config.toml
num_hidden_layers = 13
hidden_size = 160
num_attention_heads = 5
num_key_value_heads = 5
head_dim = 32
intermediate_size = 512
vocab_size = 1024
hidden_act = "swiglu"
norm = "rmsnorm"
norm_place = "pre"
norm_eps = 1e-06
positions = "rope"
rope_theta = 10000.0
rope_fraction = 0.25
qk_norm = false
attn_scale = 0.177
bias = "qkv"
tie_word_embeddings = false
parallel_block = false
init = "normal"
init_std_qkv = 0.0531
init_std_o = 0.0
init_std_up = 0.0531
init_std_down = 0.0
optimizer = "cautious_adamw"
learning_rate = 0.0021
lr_mult_qkv = 0.5
lr_mult_up = 0.788
beta1 = 0.95
beta2 = 0.98
lr_head = 0.00501
max_grad_norm = 0.5
warmup_steps = 251
schedule = "wsd"
decay_fraction = 1.0
decay_shape = "linear"
final_lr_fraction = 0.0
batch_tokens = 16384
max_seq_len = 1024
doc_mask = true
train_tokens = 96250000
max_steps = 5875
dataset = "wikipedia_en"
Each number is 200 + 30 x the weight over its row's rms, rounded and kept within 0 to 999. Layers, rows and columns count from 0. The size before them is the row's rms in percent of the matrix's.

# layer 6 attention query, 160x160, rms 0.0599, rows 113-121, columns 80-159
095,209,186,193,188,209,178,176,190,225,158,221,215,133,170,240,168,220,236,252,187,224,184,152,182,206,209,156,199,181,218,210,193,260,218,208,212,212,164,227,228,236,232,165,263,190,225,156,202,237,189,164,232,217,189,197,183,185,161,175,152,225,157,192,236,159,157,161,128,187,251,167,172,216,203,210,234,216,222,226,208
095,132,144,167,212,172,215,205,168,199,252,199,188,222,229,197,192,232,212,228,215,188,193,165,155,238,192,232,213,204,171,221,219,202,219,217,203,192,208,149,222,209,219,225,202,173,172,177,201,214,234,224,167,216,176,196,245,137,201,189,210,212,237,192,199,128,172,228,186,195,122,216,170,204,168,179,195,221,228,250,179
098,208,150,212,241,185,175,196,214,210,167,195,196,185,218,207,172,225,213,198,188,236,202,180,183,182,187,125,181,214,204,185,185,225,252,188,230,138,179,198,215,188,189,155,204,241,232,206,185,167,203,202,233,218,222,199,176,212,117,217,133,205,144,164,256,224,183,192,183,229,169,165,231,177,159,201,169,185,243,226,202
098,238,183,180,267,256,207,123,147,221,230,221,187,152,230,218,241,226,222,170,224,214,173,220,216,193,221,241,136,207,159,185,218,160,222,181,155,198,259,181,163,196,192,211,235,220,200,206,185,174,206,215,165,198,237,287,213,172,183,216,237,207,206,220,209,218,248,207,233,210,245,226,136,204,161,205,229,211,223,197,192
107,165,214,179,254,185,207,235,214,193,200,198,209,184,215,167,213,186,200,213,188,166,208,202,184,222,217,196,177,230,167,167,208,206,146,178,223,264,229,207,223,210,205,151,240,209,268,265,193,166,213,218,171,208,206,251,222,221,149,198,194,198,165,216,225,180,208,229,181,215,211,161,167,209,162,259,224,203,241,249,244
110,245,157,167,166,216,232,228,202,172,212,186,184,228,141,206,220,182,185,207,184,185,149,143,239,202,217,153,237,165,164,206,185,220,191,181,140,204,122,174,186,220,223,236,153,216,195,168,223,225,146,266,182,163,170,201,210,186,181,162,192,173,155,269,172,190,211,189,161,248,191,145,246,173,202,232,215,216,210,165,178
103,130,221,196,183,194,138,192,185,222,211,172,227,169,208,216,187,203,184,182,206,231,202,186,161,206,178,160,254,242,226,146,204,232,212,232,209,203,240,227,194,179,160,172,235,218,229,181,158,219,230,225,181,260,189,229,218,196,207,211,156,248,198,176,187,230,202,236,157,229,228,219,203,178,194,244,205,198,220,189,201
114,176,208,170,216,176,249,231,169,237,172,178,168,196,237,240,211,239,203,198,176,205,213,234,190,183,224,206,160,190,248,220,171,201,216,225,236,229,192,218,199,211,248,186,254,210,260,188,180,216,181,255,162,241,217,242,231,194,226,190,143,216,248,165,257,243,163,198,188,191,242,227,196,173,214,154,252,220,207,260,230
106,225,215,234,170,179,189,211,210,187,198,208,186,208,200,189,186,198,208,177,157,180,151,177,211,211,233,215,230,193,201,153,169,183,178,217,239,187,147,280,168,188,247,219,218,201,187,271,197,189,217,114,154,150,269,193,219,240,196,193,198,215,181,182,213,197,201,214,237,159,142,210,161,147,209,219,197,200,198,245,239
# layer 6 attention key, 160x160, rms 0.0576, rows 113-120, columns 80-159
107,227,220,159,233,275,207,247,204,144,205,233,191,216,154,220,182,219,158,185,234,166,250,133,190,194,188,190,193,200,204,124,180,177,173,163,248,141,149,198,197,225,211,234,213,182,231,186,230,182,185,195,178,196,240,227,205,203,167,159,207,204,178,198,213,168,183,209,167,163,201,191,194,193,123,213,215,201,172,184,227
104,156,209,212,213,228,206,205,217,184,187,132,187,183,216,245,188,205,180,203,235,195,240,236,193,169,154,203,213,182,226,210,195,262,244,238,255,188,219,174,164,135,239,162,143,207,146,181,197,164,194,194,211,258,222,183,158,173,226,244,193,240,231,228,177,206,184,188,262,216,210,169,139,239,131,212,142,201,159,203,136
102,208,159,210,198,169,201,218,166,240,220,198,224,199,223,204,163,202,201,187,157,122,251,149,151,168,170,237,200,236,197,230,180,219,170,263,219,208,191,208,176,121,178,174,215,191,240,180,225,234,203,186,163,194,195,252,221,192,200,210,214,180,233,202,230,159,172,176,197,172,203,211,162,188,200,239,216,177,193,225,230
091,171,262,198,244,216,175,185,186,229,204,164,214,217,232,223,175,201,174,197,238,190,242,197,235,140,210,181,193,185,214,177,205,170,195,239,212,244,230,165,207,208,155,150,220,200,177,171,150,145,214,159,181,189,182,223,180,185,227,219,170,180,168,229,192,210,201,239,185,187,266,196,213,181,260,183,260,238,239,176,126
101,201,179,209,232,227,209,174,216,223,199,233,224,245,265,210,181,173,241,196,233,194,196,183,182,202,182,199,232,220,168,189,232,132,185,223,220,230,170,207,198,200,161,216,230,241,236,192,209,221,166,205,159,243,245,219,170,160,200,215,129,185,237,129,221,157,217,245,199,242,173,188,158,231,233,210,270,207,162,172,229
107,230,195,178,210,187,230,225,179,182,197,216,231,226,207,222,200,196,219,186,153,217,205,178,222,274,203,224,228,264,206,191,142,256,250,225,180,197,168,190,213,149,242,219,215,152,191,220,180,226,211,250,225,178,200,181,189,208,197,199,202,292,209,233,162,155,212,185,202,226,194,196,218,227,176,175,183,256,204,195,185
104,191,206,154,235,187,128,197,181,204,252,196,178,185,195,187,188,144,167,160,203,150,184,179,204,230,219,188,246,213,203,181,198,252,255,147,179,190,234,233,251,191,216,219,190,194,229,230,195,243,180,209,168,242,223,230,205,136,202,152,224,184,191,210,246,239,187,191,198,210,221,190,159,185,182,198,177,213,224,210,207
118,161,210,174,222,169,168,221,210,268,183,187,203,233,182,232,169,228,221,229,187,213,228,236,212,155,209,196,197,222,197,201,237,201,180,230,232,200,167,209,180,277,183,158,201,202,232,218,200,149,168,237,185,234,232,230,201,246,171,191,167,187,198,115,259,235,192,214,208,198,187,220,178,178,213,156,207,180,144,127,205